python train.py --n_head=4 --norm_place="pre" --rope_base=10000.0 --qk_norm=false --bias="none" --init="trunc" --init_std_up=0.0337 --decay_fraction=1.0
Each number is 128 + 32 x the weight over its row's rms, rounded and kept within 0 to 255. Layers, rows and columns count from 0. Numbers have three digits each. The size before them is the row's rms in percent of the matrix's.

# gate: layer 3 MLP gate, 704x256, rms 0.109, rows 152-218, columns 128-191
# up: layer 3 MLP up, 704x256, rms 0.109, rows 152-218, columns 128-191
# down: layer 3 MLP down (transposed), 704x256, rms 0.0601, rows 152-217, columns 128-191
gate152 091:155163156165130151110101111164095109142113106110111124137169117113127119067177132106098143085160089156107141099150103089164156121125182146175127063142154184095118082201124098196144145093183159
up152 091:143153167074179103168162122114144161133162099220209131185061138127181182072102144230195151119111129168125131114089160086150166109115142126153152162170089167084101128164143123148201094088130138
down152 092:137125082167114132101103159108110128127058138111103096095175135129081141170113141044131107153152071128154108098152151154081083104088120136144101135078109130133149139145102116158096169173170107
gate153 102:165142123148101127133129130146073112125106089133144078140181191114092090159146108069151142109137161151117104072128124182166087087157121091144056092073167073194149097113136121140110138159136158
up153 104:125102148172093094097182076104157079100100171136092115104090165110096102117131088148144086070118138124072129064168086120115118149154138168078152174150133128148064143119128132145115144122153131
down153 100:116156112104137129102147147126100112131137100145188183172178119137118148118145152116092152158106170162165167175100152133087127166128146111113160150095102139105197100102140135156104171120086101
gate154 103:151157181134117143072153118180100118153108119076119095130120124114206113113168107125089157178122135141124146165083082091121085106143110114076133110154138131137123135181087151162094116168134096
up154 106:116138160089125139109100148092107131124142123155125083196088068115185202101164129109099090165055128173110106137147159138196121126128145147136140199114177154119116101174139176151145053127112121
down154 106:119074130106190131139140163104120108111159129097168117157088105134143132070159095171150176131084183119153146134177162140119140170144101168127051127129115143082128146119164116111144087110167143
gate155 103:082174125124139106148066096093139106173118093139164075095061078152115147150164064127071130143176148136148116082163088087077133177113085123165155113140145126149159129128138116099074119106087147
up155 106:182136169142138128113172115157112104092206156095138129144235171165112124107131162199154115110134117120132134110107118159126108139133165159095120128135116060141168141123140101158170138142150067
down155 107:133164147047126151145136101087084151129106098168105101157200110147150189175095086156107074119073119151120137138060100160123085144147117133163086121126085130128133098133115116124122188104114163
gate156 095:145135133096166117142130174151109113170099150137141127131113157113171152114124077090144134104134114137110080133100170138155143163101122187192078118143124053124153158106147125102142101117156142
up156 092:166152176138152132146191113147104145214136170114135123133082086145173156067152087086141194076100139141153153175109129185152074119095106194155151192152215150125103124165135157160112144086093108
down156 094:121158105103176091098181103095120143126083156116114156070115120081171153134148077099109157027146168092155147137120131227134121167159111167145144161083117129156097099118183100045128070104126119
gate157 100:152120111059223123123101049110144097173136147155104108102112095151165112139152165118145150139107167147130086123096145151128121058130163133180186184179115116117172093197115175111167163129116123
up157 094:131107114211170128151145124128106143187080139104164100170133156127138117162156135109139080130202140128153209162159171109150117151098120131126108141074153116136098143169103069104104102156085124
down157 098:099180110203138149178121133179105093137125081088130137111097109146110130081162091130156130119095111143149125202138155137132159129078108167183100154115109061152100111118115104110140075062129145
gate158 100:186169138141120124107143156132099105096136143180105138157140135136132098123095139147116151160117181119143144130169099130191211190129127121144091145114104063165124150138052130118086130099116129
up158 096:115139186151099148151164131142068191142131168121177151157090116219101135161142124115120115116173191092127195141091099216137086137127100132146087111127132118148167126113100104116126113096184159
down158 101:164152097104126154100127129134144114146156117101097119089158156148139122114143157135105088108170075114082098140127107149194170133144138115153084105147162104118204095157156134178145114119131140
gate159 097:159177173154115109116145126164122126118147105162146164098175133148131130118080145097137202120108138150136119137083154116095140058107124147186147150155135160134183163095084176069168147143144112
up159 101:176109087137123153131084206112125155110087158087136191090129126134171156142186116116113047114124092089138153187147151112118144135120160063100202206107123145133154143130166116135153115160117101
down159 098:078103158122104122055108148058110121047109070126135139103156151177112161094161126150142119179148122152138123169230144133177088101154142151086096121106147159081134149103107157111063191149111098
gate160 106:095106088140124110127136144109145119159154147095103142172182172076203083090175120065119143113167135194134078107132112080168084194174113184095061114156134163191164114084139129160102150120167141
up160 098:116138143153202135154147139138116068053137156078143157148090086191178172134126152163144128108121115117103147133061149180131164102106129113116153148109128102144096105141070109112128112144115116
down160 098:149122134133158127131129134134082126175150175131123165136149151077099145164079081140104080155137143144144134110139106156083102147079101137147125144146136126149132111145120129080141128104183179
gate161 095:150158132180107184141113080155164117100162161084165064141183114124122148139119122174130153134150145105144131170143164146091119127112154163164139111171113107106099179133104089134114203119176173
up161 097:134179177126153130178186073159163096077131178210151219141123091141128121186091110187188195140148060197083169117157124160166169092112133117138099208146140163142113180159099148133127134115154114
down161 097:153120058186145114145164094102062148119153118132086162146134138143142038116132087164144157099085144140115177130069174153128141054067135101105116165163100153171111171140151102192112145130107138
gate162 098:145167118084164148138143167091104147182127182219137162130182148057129060125138132141173105112063107130088133145135146111169110159156150066146115162099106150144125143131143081143173187184207135
up162 094:140135158108177158167080152173157168125168108118127109178180106147116135149153099204136148153105195110137090201119058043133112053168209115116158094162135081130115119156174090143121196120138147
down162 097:190125163158193156151154103129116086124109136125123180101159142099121161142108146108176205129144108154136203124131176117115096160109204125176147139122150190116184124115173059159138176148131086
gate163 099:113096157106140187101128155167097140109119147143146050130158112035148163075137100082125177139150087148173166131162167059137163066097095129150114113160122103111089099123186130160127191133152171
up163 098:110131197100094117129156080146138184137119115128156082113070148103142153125163141146115133149150181080098166092113180108097143161133185162105114170085131122140085128105191102130118149121161124
down163 103:137174097100114142095142147120207153049146137149125160146165108144168111132097089109124167121106146104067068128118153176091131146170102116159157097072078074159166208118126117172118112137112171
gate164 110:139190114110162150148144114140103165092122138184133162094168151078069174161064115158061180156123111135063128119171090143122067117125122152083156115128142131131159127073160115118138160063120069
up164 100:090115127186120109103141133116090162150142080122096123104039086116176114146163175081124140112091104122087107119175161113139106130176096132105120162087107075081132127131200145139109121186139165
down164 104:092107175125135165074176103143167081091142103178111130144123113151133127113185129111097246151142178116186128120072101172166089130053101157170136111175111123171169116137094114097153143109148137
gate165 102:130136086170074096164092110100138110073108156064152199205147127107173128159098146163134116171144104146157115091126171092117117108162148210115184137166173098124161134112122109162184137172124157
up165 110:172105145189106136127205159165116139112120131138126171174126109061143066085066116087126088140178104123149127193117133151115082130184144076122131105144134117111096166113138065152167143153107151
down165 111:178135126173121117116188093106129175101167115114196102147150123077096096152134068146117074167114110106114082131118149123120152101158137084131155148115145090119100166145102037098153208159091143
gate166 108:098131115068092109169070096121146136126166117142112157109118139206117217159173127172165074129115141120081074170142115103140074104140162107119155105101165164093104162120147120164126167143169119
up166 102:175142107057096140109081069097203166126090160184192167104160161122128146137129110153140178105146114168114165121171071172137095135113166060139100082078120167124121053187161115080091132076165043
down166 094:137078182131189106103166152136148106146157123117154171109128105127126047130129091123073239145127108100133097089125123096117146123234141119122137106109144120185084080147116182193185064131112138
gate167 098:181171154152131055103137100148159158142161115091075118166177095132116122095076111157176095103152141124166100157123130147167127133103156110054173031160132070178129147104170059155132114139137170
up167 096:112150174092153142106134180131108143195104130120180134047139084114083133110124171113147203094169123155152138125089116122101126124159162051108199085110117131119114125160139099148106108139161141
down167 096:135114111168139133061119189138122126174183128103147115126120111201088123145089117103129032125098128148124120169142065134102080088102127140117122162109083137099064117158160103118148135043177114
gate168 092:110125145187119146118122089142087126089143171140164075167155082133158091148136109151110175135049114099116110141120124134128136131082114167166101180114099095124133144147066121119170179140135168
up168 088:150104148135171098160146099141086164125176093113068111127096100130164090108155154204131163140114146127105140167065128149129130181121167125181110140130135119078129115140094160072124093185124144
down168 092:169090085170093094139094080142120108146150092138129182082106124137157110193131089138097087148165064124116104082139106139136091113084107180124160134133118142158180168106151117170131136149157177
gate169 088:132090101035100108067125128110140136135099134144174181133107186169146120161117110061174123139156066087142163106129186192105095096175147128105187135111147114148157109166207126114095095100098046
up169 090:134182104201151110074115168165101135126109136182122126182096143118164138144108174113140100158080191126145101144105107075132166175200127156097173146106104195160129121073118131176087158091174127
down169 095:155155104178120142132094160125148137113072061058113093181132163163109111159124116132154068067061161124136096140134087102157115138115101169133176152104093136152120134083111127083061164134166149
gate170 097:108136116089144167114159105100121140126112199104143113157125102172115133111099159112157144139154104137216036125177093079116095099117155114185075132129104132114074063134157087143114174171132153
up170 102:147141112077131126139149098056148105112105188162113185164067108178180087101137098142167134128156126197162193128138142096147164137167129116148091138170127142146086072123149129170163136145110144
down170 097:119123125160157128141067167193080084105147061119147059135165160131078153134113152145070172115126095091147038109137125181150068140121131143101127121129154096152144161100147142134116155096085121
gate171 104:089157151130124134159130115154189065164135171095131123165171163084071146163081183115131138159142163134106104135171091167144170104127163156092146151083122175162160164141077142150063075105075126
up171 099:161129177141141087141131088077100195101142085122039110076104174143150139190119106063167152108127102142114149127047091077105158084118150097130138107178103117151121094078116118134170136135076147
down171 099:102119131195087129169157141131122087147090140130095144101183134148087167169128180141162166088075164154131120122177147166109131113144144119142098136095104141101126160137125133224114107125134078
gate172 097:183116104177149096126111118064127153128051119180126141086117187144138084120103199094110095151109136158096197089122101085140123088123093138093156185159136125155132109108133154174150112142108108
up172 096:190122123152145093145115115166082127103129156093165095147113075099139084170180184163156128157086142158192087157088133177157094129153161150109144141172107122112131204166117144136070139194110129
down172 100:170068103089157163061112160124151126128143141104130114140105119151131127110148118126114136153096152226185167085123157127132149182075096143075077212148151113113087071140136086145142128123185177
gate173 104:116137089181080131103147190104146139167174087102100148140170122109073096149141129116122143139112173142185169141066081136132124051118154120139129128104144147124089084078081107116135126135113130
up173 099:172131117167117128152049168081128136068150105160108081145137140150076129128131117173091141159125140074114163134222126138140118145087112110133114160134117113130122097112152092061125148115079075
down173 101:149112143170105113143074207130152143125110055157084118090105111147142113126114122087112135134121139172177134138074093157208089165198133118117167169126089106151130079087096102135101186132108129
gate174 100:111098102148151086092141166129114143157142122063126116152078144151089068144144178092137122108181043142144138122189126124128118103122132115122065101072127123205145151180164134150113125158100163
up174 103:109100154167156119155104047096111129135120104152092140090086118124148139076132173113173153137132090163144116155115105161111117098183154103204126117118149176192136122139101212102113109094099111
down174 104:148191129117173098105129173163174106175178138112129117115126141129096079085083098152062019104142131048160195067106144105120120117145124138091143122109100118135094080151110076162120179125134146
gate175 095:143104190111155135079157137063064095166153106112135082179091163144123131071141115120163158128107092115167173123133142107150174139122152126134117172174172161078122120145205136125178117122142158
up175 090:080085184102127180129133125119134216137135075106149079164149074066122100154150144117109146118118169114072153081117180139139138127078113114082123144126181184123126090194114136115157175122124084
down175 096:132124041099113064135123163093108063123082085137104160166124148130161142107164055160193063108145115104122140159138157132120125096079162142095102082141136134091109140050144133139154136167108158
gate176 105:132121178157139072110130087095132110135099129145124144108142151130152126156126157159059132096138091146125096117036079137137112075152068118104111114146086118119127124133098118149113099092093050
up176 108:161121150149174170107163136122127094093148085075128062110112122166121134113116122103170145069078196110089096135156179123120080137040103130133136161154134114154151093151068125092087086131152155
down176 108:069090085186123154153115128177157138103063133168151189142107120093083155138185065095137033172073147060141148153112122056158126148076151114113072166145135119152127106111171118111147147138083157
gate177 107:107141132103100098121078106146142100068148080111114131148144161107038119133115129200131135151131155144092082082083080108110128084150117163176129094144131097131135094195186155111105197147188079
up177 104:079101084200112107129154188143142094186168164162159123128158174171066105135145167108140088094067087142151132140083122153139134087122170063188103120131149146109115091107120131156130113148138143
down177 101:149123086168084180175139187119110143097138171126104091153145100132071054133156111127197149121192143132127176093138096127095098104132102126113159137087074125141099111143082101085064109115165116
gate178 119:140154155163102181135128102098129080133102077163158100091175133197089128119180127152121107110174176134095118173101077174122112118151113050116148079175089160180114195193138164138108121148158109
up178 116:038129108089170139143149169166117176160082172084112185190121120135179116122131164098123163091150111112120138092125145148102172158155117104167127199063151146095194154119115125127105127085129156
down178 107:064113096158125084161117165116080161173136169077124125132124098128179160118107117077143072100099180132161117078136125161138104120054142154128156095068151113106147159165156124097109135173143088
gate179 095:138168136150129112118164156146138158128111137116114098081119091151116117115148138070159119174154165129103069192104126092106114136142131119073129138055177164064124118153095126131162107187154147
up179 092:019105162131110162072067086103156165110065109194168100168103131157139127112144142172130117094113114113122131077169132095117101116157125106155161146234112154209118102087183182082090108057073124
down179 089:173120156129137138111144113113105157152142125120115099133120108148149089180131107103141064171120158155106148088155092067127163142077144054134115112122126066155172136095119105115078100130124102
gate180 091:159223123117090155159107128141115145140096148133135122166138156093146136126093098122109123118090093126095144112143114172090128141136184116119130091057170116153161131130110160158161138100116095
up180 090:151135129161180143172122111107072076094134154195124087152125197173107124144182137202098130100129098126137104107102140090169151132134113105095142136115104135127080130125165129138137100063145089
down180 091:131099131159170117103102174066139144143146081124147139128131183152157071113144119171069112159194112121195112158083163099078133137089119114140132126092116072085056117149179117109117113063211173
gate181 100:097121201102147088132106084191138084145134128155115172145177149102167170121106142104125159144125118183106152114115140107117139097145182157133132095129107080150119138106067136161053175153161163
up181 099:148143138112101172108145087193133120132171173064077169144169135096143112110120126154153114135132130058095174138124143084139116172141164150136133100127117104130161117078127163141092116146083178
down181 103:116126149161119088175122164096117085146120122161193101088096146135110165099121114144037140110074132207139122160105077130139123119134141089146134098081178158174198148128088089144188177134164091
gate182 099:137104079093162143121136099075097132063123165092142173147166111141160078140193129110153111140053064072086104115189103117098092096161072161148140121111083114082147103107157151179161128105096108
up182 096:192125164093096106110139130101113095129066125132182033167106201103090099179097117139118102159136087191150087130153093095072075117123160147112118094123131111172082135167042121147165092072152138
down182 094:144110102184146152087128120126080171113180110133135152130120152150110168116120164107105121148109155097049122147100154119129048137167193092140167128145102112143178141117080135155059144100124118
gate183 101:138094126069132129093151109155146179131130101138117164135146043106122113186042131102083127117181171133138146104128169133141139195124047117138095123147152093132093180092125147114096173056151096
up183 103:118172108125116107069131090162192159163126087119146114092115104125105110157093165103159146142102097087173148164188169133139108155142147140102188089077165140105120166092098130150142105128191141
down183 103:114130149093113071102104164161112165130065119129118150145117121111108115152114145090180135102151194174096008185101106111089152102156142137154151175129135062113142113095168086146060159114147040
gate184 101:135074085132173183113148126110124082119120159183141099112061113144117067085173142094138077173153120135098115128115149120148176120128120082110172109140133121100128140154156079093135105122109138
up184 099:176112086125108103179127126137135136121109142156084157162148148133127081133128117152130117123164087145144078137113086159164134142154174145157178100165135074143180163150111128148152073053118140
down184 096:053114179104123199134153184152179103150093136125146144128097117138141171108100100140082163145138094112111175098147109136111156159195108180090064085089116126124023129123144154204128140122121160
gate185 102:105154148114154101177126125162172138116148142140122171135156163210160123107084113074149217169079214154124135197130114101141141119091190140160117141139152121120113145156155130172147171110134103
up185 100:112057166132099098101150135148099145208165113137113132140105153126156101088106122089203109143149068102159114192151171100126232079145093123109076120134120130094110112197135162159170125140174154
down185 101:186117154151119164119104077110119083150141147154131178167165074163098094146126097157109139132157122157136099180139129156137106128178095105144186094119093116084121139103099067096133049166132186
gate186 101:144161156161060147124096096146080123179072114106126155110143052178088136142080099119116116163162117143146138161156142145149132121162189124148126135083083129141114048146119155110159104114172130
up186 095:065145160117155156177082117099189137121142131179173159171148131124095153146149155108108140088157097150081087133154094149121127170090198149173175112122098155134116194155123108153132081108099178
down186 099:126130089032137067140097129135210131106167135128129070102124150129145140135188138156129175087111152180149141125138134109098161105127132140115090065118096157083128147088153086129134164168121139
gate187 093:110151163136104113137111162145120150090144125143089158125196117136070102093092064184097132157085191144178152167119131147164143106116127127097132085120079130052152151151131120097126138104133124
up187 090:150153175164098174094118183144105115089183111108118105153152125101085133179141150129050142128112167167157128134135125112090145106130145122071138155170129094110172169121158126151114151058123116
down187 095:129075085102129141204108185107149105100102149149138128111171152145060127197106162193188154154120049165097152126164126066166131139111092075132193122147126204119135145095129159153113166133149085
gate188 098:104092113132158138129127102151134118067182133105079099104109152097184131122137193096132165130080201116085118078130066156074123127170170136105142112162129149092110126194134081157121130095111162
up188 103:131134131132144082105147143111129171114158104149083104140116162080162129160111116116077126146131181080079141158171143127094106112134125098087153143141184127117152129158126089155163055098153089
down188 096:115123102108097084136112142198057059116081131142052100118184130070173130131123141147170150144117127176117109168132110156189103162097201108107119113135083122069126110136133129141157120164117123
gate189 099:131163102128155139107142146154106144127135097079091108116136082125121093133083094139066131187145073118123128143092134160144088126130144056140091148168100134140091135136101111117164178137110149
up189 098:162116106127106123124143119123101111138040122126167140150067151114164116132184173086183100156081102116143084114142122078128107136082134163088132149075176057118165134100168133161124123089085096
down189 097:144162176103151106141156165193180183133132118152180157132142121124126088133122123122221096175091143156167109165174050077061154157136113092085131158199124119136119120159088150111119143137130123
gate190 101:135124132190100061075133127131113081096154078130162154128139128148132132160157130110099094138133085117176160110126134178135057150146097110137098105162133129080086111106141149161072097116099106
up190 099:132109149162167134143202180137158081128144174104129106120102104074156142106155155121151118136120165074171091098161141155086120124111169127123200130139099141126148149163086080112119109113138114
down190 100:096121140179152105070149076134111112137137163166137163157111120108112155159128129100121150060161120159216171176089137122107074131124156086150134131105096139091109191103131137119131104144122145
gate191 107:085157090188122141134123095126135163142101163069165129069119169136125189087150092185144137120173114151136114086251128098087138103078095119114155068132149122126086126079141108136121138079126121
up191 101:130111155055142142069178148072103064168120179091149105118133073153143089136165155144168118127136128110074098078143158138167091109081151131116135125099142150176114135094134121124138163138146112
down191 099:114137079163170123163155141110122164116162106131125128132157122169123173092119106157095024110172122131125134170119156118135112137131141097151158143098125065129107198130097137137068166097208169
gate192 095:156082141112167116153192146101103128113082130127116147071169085129166112094152115137150094139148169115130141174168181164172165168126136122095184201139115148125162146123200073152142104163109141
up192 090:088109103138167089139156161090096151126110135094093135121094071110123126127156165111097123204125131095152157132105192131094139167133107125106136110177167106101119159199154099144140130165107142
down192 098:145043105218134170127139127149137136117113145139118095054132089100149112112154142127103110150064153095131179078150074062123215077095155147110140124226073150158120107123178131148131143125120122
gate193 094:142155115118122165160108119162121180083178140119078224058159134117137137126102083150092142095113120097081100217098096079126169124122173124103177130159106048091168117142155096088116093110149114
up193 093:125160093141130081138129112168128141144146144151159099105115090137075157136105186133149062174108142195112088161129217055180221121155078110108115166115110102121140127129099140090113124130127162
down193 098:144126097096067089157155100151165116194109132139180080166115115140095197149182131112112073132099117179099064097173171080176163107182128095102096127102136106177071120141120139160134138082044141
gate194 103:118158099192119127112103126142141102106134130143149149104146145076114098152139138136145076187145136104135137158113159093162145098116088144127101109153064153175076156072173138094118169210145078
up194 096:159079096187154095168116092049122062134117139139124109122125166244145148073115143120138091133178107141146118095089086092096112093167157161124146104136182103135167166179113118097145146168103135
down194 101:122115130093176061141087081111123101162148138079101094166163154138183103068137095107109145115141119119129136118138126117116111147114106077118163156121179076210174097120091155114118151080142178
gate195 097:108117161148081156097115121192151135183122142060102196130085080096194113109084122168135085088181153127103053088057136080092191110155101138152114106113116157106091107129049172133095186133101128
up195 087:166125084075137128142093099094174115147166188059123119069128113176127111134078109164150214095137141151118062092059094129067148142089079116116156133127085142122162125137114147125124137097173145
down195 093:138133146090128157154134131130222149159102138162101171128143080126189096104083090183102102145139186123097082124130114156161131106125097136090046160118171158112090093177143150160070181097127152
gate196 104:149099124085132124129140152112137124113114122154124117172102098122097103123171114193088206124149149109147164149164106133129105169116157136171099128139175118168132170128136140120122085133096144
up196 098:094138178047106139072081134110099204142175151171156160158112054142067157115109113172077090167174074157198135079128090133103106137123141115133160129147164135139131087076131109185125066093110112
down196 100:107126173145132112128123129083103137123132110160103128172146096155100112123171125101139241157109156151122150130105114063134149101141172108130136138108099142147150227076168136151079085115100135
gate197 104:160169138046175154150129098140060092148073172136093088111138083130083138172164161149102206073125151117111086130116175122121160138145123158135161170153151114158087161122133125133151143150098084
up197 113:080137111211088106130203132167187131084132097096170172141111180172125122114140130103092111145095144104087173106131114130072099143132173143114127070134159145130152163080118112121124098178176181
down197 110:117109091173057145150160165130179101114137121131163129166122154142156163167094111070137108164122132159157154131140110138135105151118146089154080096134106106100150107136092077155112107102163125
gate198 098:176145092135147149081122164125126071104123101127095121105053192097125119143103139151115155121131141164104093192083153168140151144125140163069107141107116084101131113099151089173136131145072115
up198 098:159121138152119100150099195148092125157152085058136172158071138126153096128093135133079141156137153118112145100164145085099098148133130156085100110141175172086155111131158115101084131109145134
down198 095:152173165101155158145106100184187163105151113133160141141157135147099080147121148131124199104151107145087110136118136088184125075145125154158213133087142146107118095155143154142162089156075175
gate199 100:088192156205123072147149155155156103122104149130149109092132150122093198168116150134155123134108152146157144113165126137162127165075171158094138171184127104130141132114166147184174105123095091
up199 107:188172144194046098135121085143141073099147124128156174148119135151143209120129151143187159101146180124156154029098104119126160109122156128074186073170102111087114145094142136171164126111101107
down199 102:164177163081118127116120097131136064126102131160121152171149137141135051052131195105227120124130113167140088127096126151119095145127163159103190102107154103121167147112100148117173130100107073
gate200 094:115203109170129117115174128124092174132132195119133160150137119118136109124175138148156058132163193106174160140154117104094080063128077099125104135111149079142114113181076125195084166137112128
up200 093:149052129177143090145139097090111146146109111096184017171150093108112204198122137071086108152146125128163134108152159103063162141136098135174192079160083129136078186145197106106096137114110067
down200 094:132146101141167116132154138094116125172104033101101093147144164133149147102140127114093142151104162116118089123143118174147166117149135115120115136102146147150124130124147117105103113096148083
gate201 100:153103111078124127114115116085172141138158098135120117112164183163197105113109125108115143138114101120113124058090130123143133092113121162143136174150130133179079160081144203103157133156076152
up201 096:081131105127117130078092139153161154140089093094121166130125161164203100097099132136142124163144159116155104081094107163164096141111138133168138184099111161085132156047148101110172141137137127
down201 099:101171133131098128116128116103116135176142150134137123166095126132096147134144103153093137068124121129141117142115168128090141081117165137202195051105113093130123126176127125099061149093165240
gate202 099:133149135122141152123100080097114151122098173153128130105204133175098127115050166139083119092085188078132193119172185131147137126103125153080126123119103162160107140085108131105131129141082141
up202 101:131139143122105101167127141098149104113133196072175146225080115154119119092163079056049104056164073121156152103130123153108128130134135162129135089147097163135167095116105131150128153129140122
down202 099:146132118100120119159127099132173126134144083164155087147102161108113090145186116055155184171115065177081091077103107146146073122145164161183160135139153126080101131161125120148103089138103108
gate203 099:127083094107122129131139086085136142142158129142112145154144115083080127163109140170147145113095118105106112112178121071082106141182134156128141123190112119162096160138129067167075135095120131
up203 092:214173136181123148148160093179204155051147093129070144130175104133081112128097159178162109041120110123135163148088119122199117115148144131116127115143084149144138125177079117093081121149103135
down203 096:127090097126105159165121140100180158119164119154097135101111116056107142174073100132145088063178115103098109108136130131206143153130157097105134153187081163122093127082164155070059163133141115
gate204 102:078129126127065155096133147082158150129055113132099158196162176205141109095122138166146084115165101147064101137131104120142140118119148164080142131095122111116116149076205124129119165194160081
up204 103:124094096110147178074109136117167160105102092116098078070134156164141107109117113041186145085138098134158132095195071222113109139169110025096084089137127167141103137084142122139176127177113137
down204 102:133068114087154147171146089145161109121119163117141117100068117062112139136113145102070081137143101074069171141102052120148123084141115129088126141168057106133141152175174159090088115180096117
gate205 100:124090139157171129082184084132142173160126168169121073151182141063131082111094190062128133110081115174144197105151143096139159072097115116137104084144177118135176106182116091067077116141066152
up205 103:056123160140112098146145117059099106158109083104181102134095146144133087127180113147076078117125125138099096160104103140089119104135140108128110143108154159088128171136116187200146140130088113
down205 097:149141098101151169128098093127169218131128176116040154095133098112103131133155098126104101115077126096117118067132134097136188151174149123164137119140090118143152105115022142128108080132153109
gate206 102:182126131154132156144089129166149159123162190112137068117140140122099163142142072134077201123125138132172114171094143078084060068053152165154055102178110071135170152148101139168064118083095089
up206 111:187126130094147172156134090166111145094163157101122087161092144156108097152143123114177134146091133123185090181090099140143141145098136159155117126159093101209171156143047056195164135068123096
down206 102:152125153167156185126069084127115157064190122079105156145111136081107111158105161140102206167132108068161103142117103113140066148124166155099046151153091136129154069114133108111146148068113154
gate207 096:135125142120093145141081058132134103073110142166153149158147174168152134088145119144092080114117168134097177143150178100100151132117136061104137101061135132128119151149125166090159130122181132
up207 097:161163074118097199124113105118117092099111157157131100076135077200151082127157088109112085150159168136117110180167126176154145134116094062157163143139067150078091160120156125145106141182149128
down207 095:103079151130164142124129124143181100121079117153144069093093144115116160117170110157121186093158172109155108111083087149121083104199125164122119122085136081178101112162113137117109127087111179
gate208 098:109131128138148108175148165173154139142140159130132087096173124143157123127197162147186162139161083138099094122139130166122183142081111099127180107107114115177148149163077100160083221101147120
up208 097:100106132167124122146103116182116151173103124087095116101121106125154100132174098070210150079074136126141140057132149183097196140182138088106181189152143160107099154199067180134058140096148088
down208 096:105136183105079155117129190131175151163100133168161082121145160069103195136100174156095067159131127084107096157126107167143136115063075195131126092088127148140100148117122127092137157151108156
gate209 112:161113114167179117116129157129163149136086194095100143143132136065169092085177128111104193114102170153190091125133180132165117153136111084205090111091119142117183168203132127104107162150154180
up209 103:085136178123071158098153129119110117108161144114094176079126188137089114129186192164073077110140107137143113121159182093084061118161175129145153166165157146108107235138153088143126107091175094
down209 102:190097047130104150171108145089124120095092139113175126174119114124172159115146122147206115092150125148146142123162165146194145168180121122134066122166192095147049170133120158143124114138174167
gate210 098:101180241147093049184127085089140191112117070155133089091082137142127149195148149162140083174109220101108142141120164167110108128111072129119152100110213138156186109140101194146127151143127128
up210 115:151115095152163181117123192141132121120140158147114135120173149124123133145104120141111123183136109143115130159157125126126120127142127062138091159088164099123081135149078170104146150146147116
down210 116:179171133116125190111148089099082141168140105071127090117186120112142110172168116120113047079156118153115152138159117146111132166176085120144071166095132159167064131106124123105072196159088103
gate211 101:105097135143160083153112136139168153175113131138135138138081128128143159103140142134111171154083091155095138088094216096168149159178133106154137101145130089072139168108104159164161207113164098
up211 096:157081078129130189163201130150106087103145111094122172150088125131142141109080145114161113138116122078096146133129138177097097163127115109074150169132156131104182142113090088140107141120157080
down211 094:152122126164130145090165115131220169187117170137134155101124088114134103099060085110138107163143164126165120071078138160110151141120188160207027148128135107151094126105106131096139158139076067
gate212 099:140157185148115163166211069150161114129066156144083140161152086114119105086137143090101123184143171099109120144111118172125121075159113119150094052132154106135131170095133136117103109169104107
up212 099:101103151126120197140125136121180133128165084152109149113161127119164170113156118156137103184107203140132156134177071098065113122118147132188142103100089094203092153147196148138097164157141128
down212 099:098128092135171028055154105156176082134112127086120109124119061115148084148073153117063198135120120135119144111154147132092144206096109134098172180138173148155089104109107118110117096115171172
gate213 103:138129089112068142064162108131055120120153148102121116181204068143103106125146118172069171117172078149181149111116155110191129179150123119177141090097182171111153112177121123122129113150181176
up213 101:128146070134075118114133086148062123143145099117118045193166096135107117162119175150062107146194143092204145076123135117108109131147091069131097128097184132143108127181119090169114095105159188
down213 102:159165170146125055128128111076173095175131154150136094183115090132119080151134159139092098157214136059124131131110150134136126084220113125088156142065182141145123138134128097161125079082143105
gate214 098:075180101132118126150093178151160056121143145102154106136146130167107172136082112098122147085079173184079103129111096058041150144117167120132162126079117088176152107120169093128127101159117121
up214 099:143160120135130145118113115166126087100149119107131111123113132178155157145162129072118175155115108151131162144123097127104117130183122175117125095132118138184162167075126123125165147098101123
down214 099:088121139091148131132140122143202151137100099096107151127081140078116113123113152114104152173127079093107160105112121179176158119132119146135165111110147092094102147119151132138179135143103100
gate215 104:117167121119118159102080110158146073149141161094144130174140116141173097114090158149146118163173153170191134131138096074087131142160161102112152123114144167116141185061137171151142123189079160
up215 107:136117134087117161111064116078143058133127139137109093133126132176168101121143114145104129177133074135072158153164163142162136082136177181195135083098080127143174164141195105104094171196102124
down215 105:128140117166119073168172155075174165117076134106157150070072108144153160130146180102135075139131115095101111106106111065132101124111156074083102132122132155122094154143116156081083120107161098
gate216 100:114154180153133130074144100104164139110143123152127111143087084104134076126107081129150169193099137113100152135164184158174174149156139063081112136127116125125152157082142103099123149092096134
up216 103:120178082114136157197077061036087121122134158142156143102131092119112129135120143145214130118098081086060140076092083155142126093138100185148145192087160129107142138127121176179129137120127092
down216 103:119096170118154148060120124142133131131145127050127118166072170153090051104095134158120150128099159150108141098178157166150181154138174093104067150124148096119085089091083098107113087128074110
gate217 094:070057078155105121139118132107106106124112112095140104120177166162140136120087098151145136153138131130145141159076200115142138102103093084145070133163168124067161109149109135100063128172144146
up217 097:148108070121120106111095089128095103153111182075095102136148132061135124070168148197173179096100127110090148178075167126107104127113129167145148143141139120155105099095148189101113109105109182
down217 101:217138074084134187089115125156148146110134135075140131130101140143101157082051111173147181117117154136139150129119125065124111127143117086146191132152163140100153133119125146120163137080127178
gate218 104:113153132151117195130164104129136159143152110113158207091140103148128142160105150163126178159153093118167161092107150139171145137111170112120150075126089207103157120111128127139130191150136142
up218 102:136133186227156115100065127157138110177125174126144103165117109183164080111136093110155134152124172147149165163126123154132145110087080147121133095087127149165137156186103080086080136165091076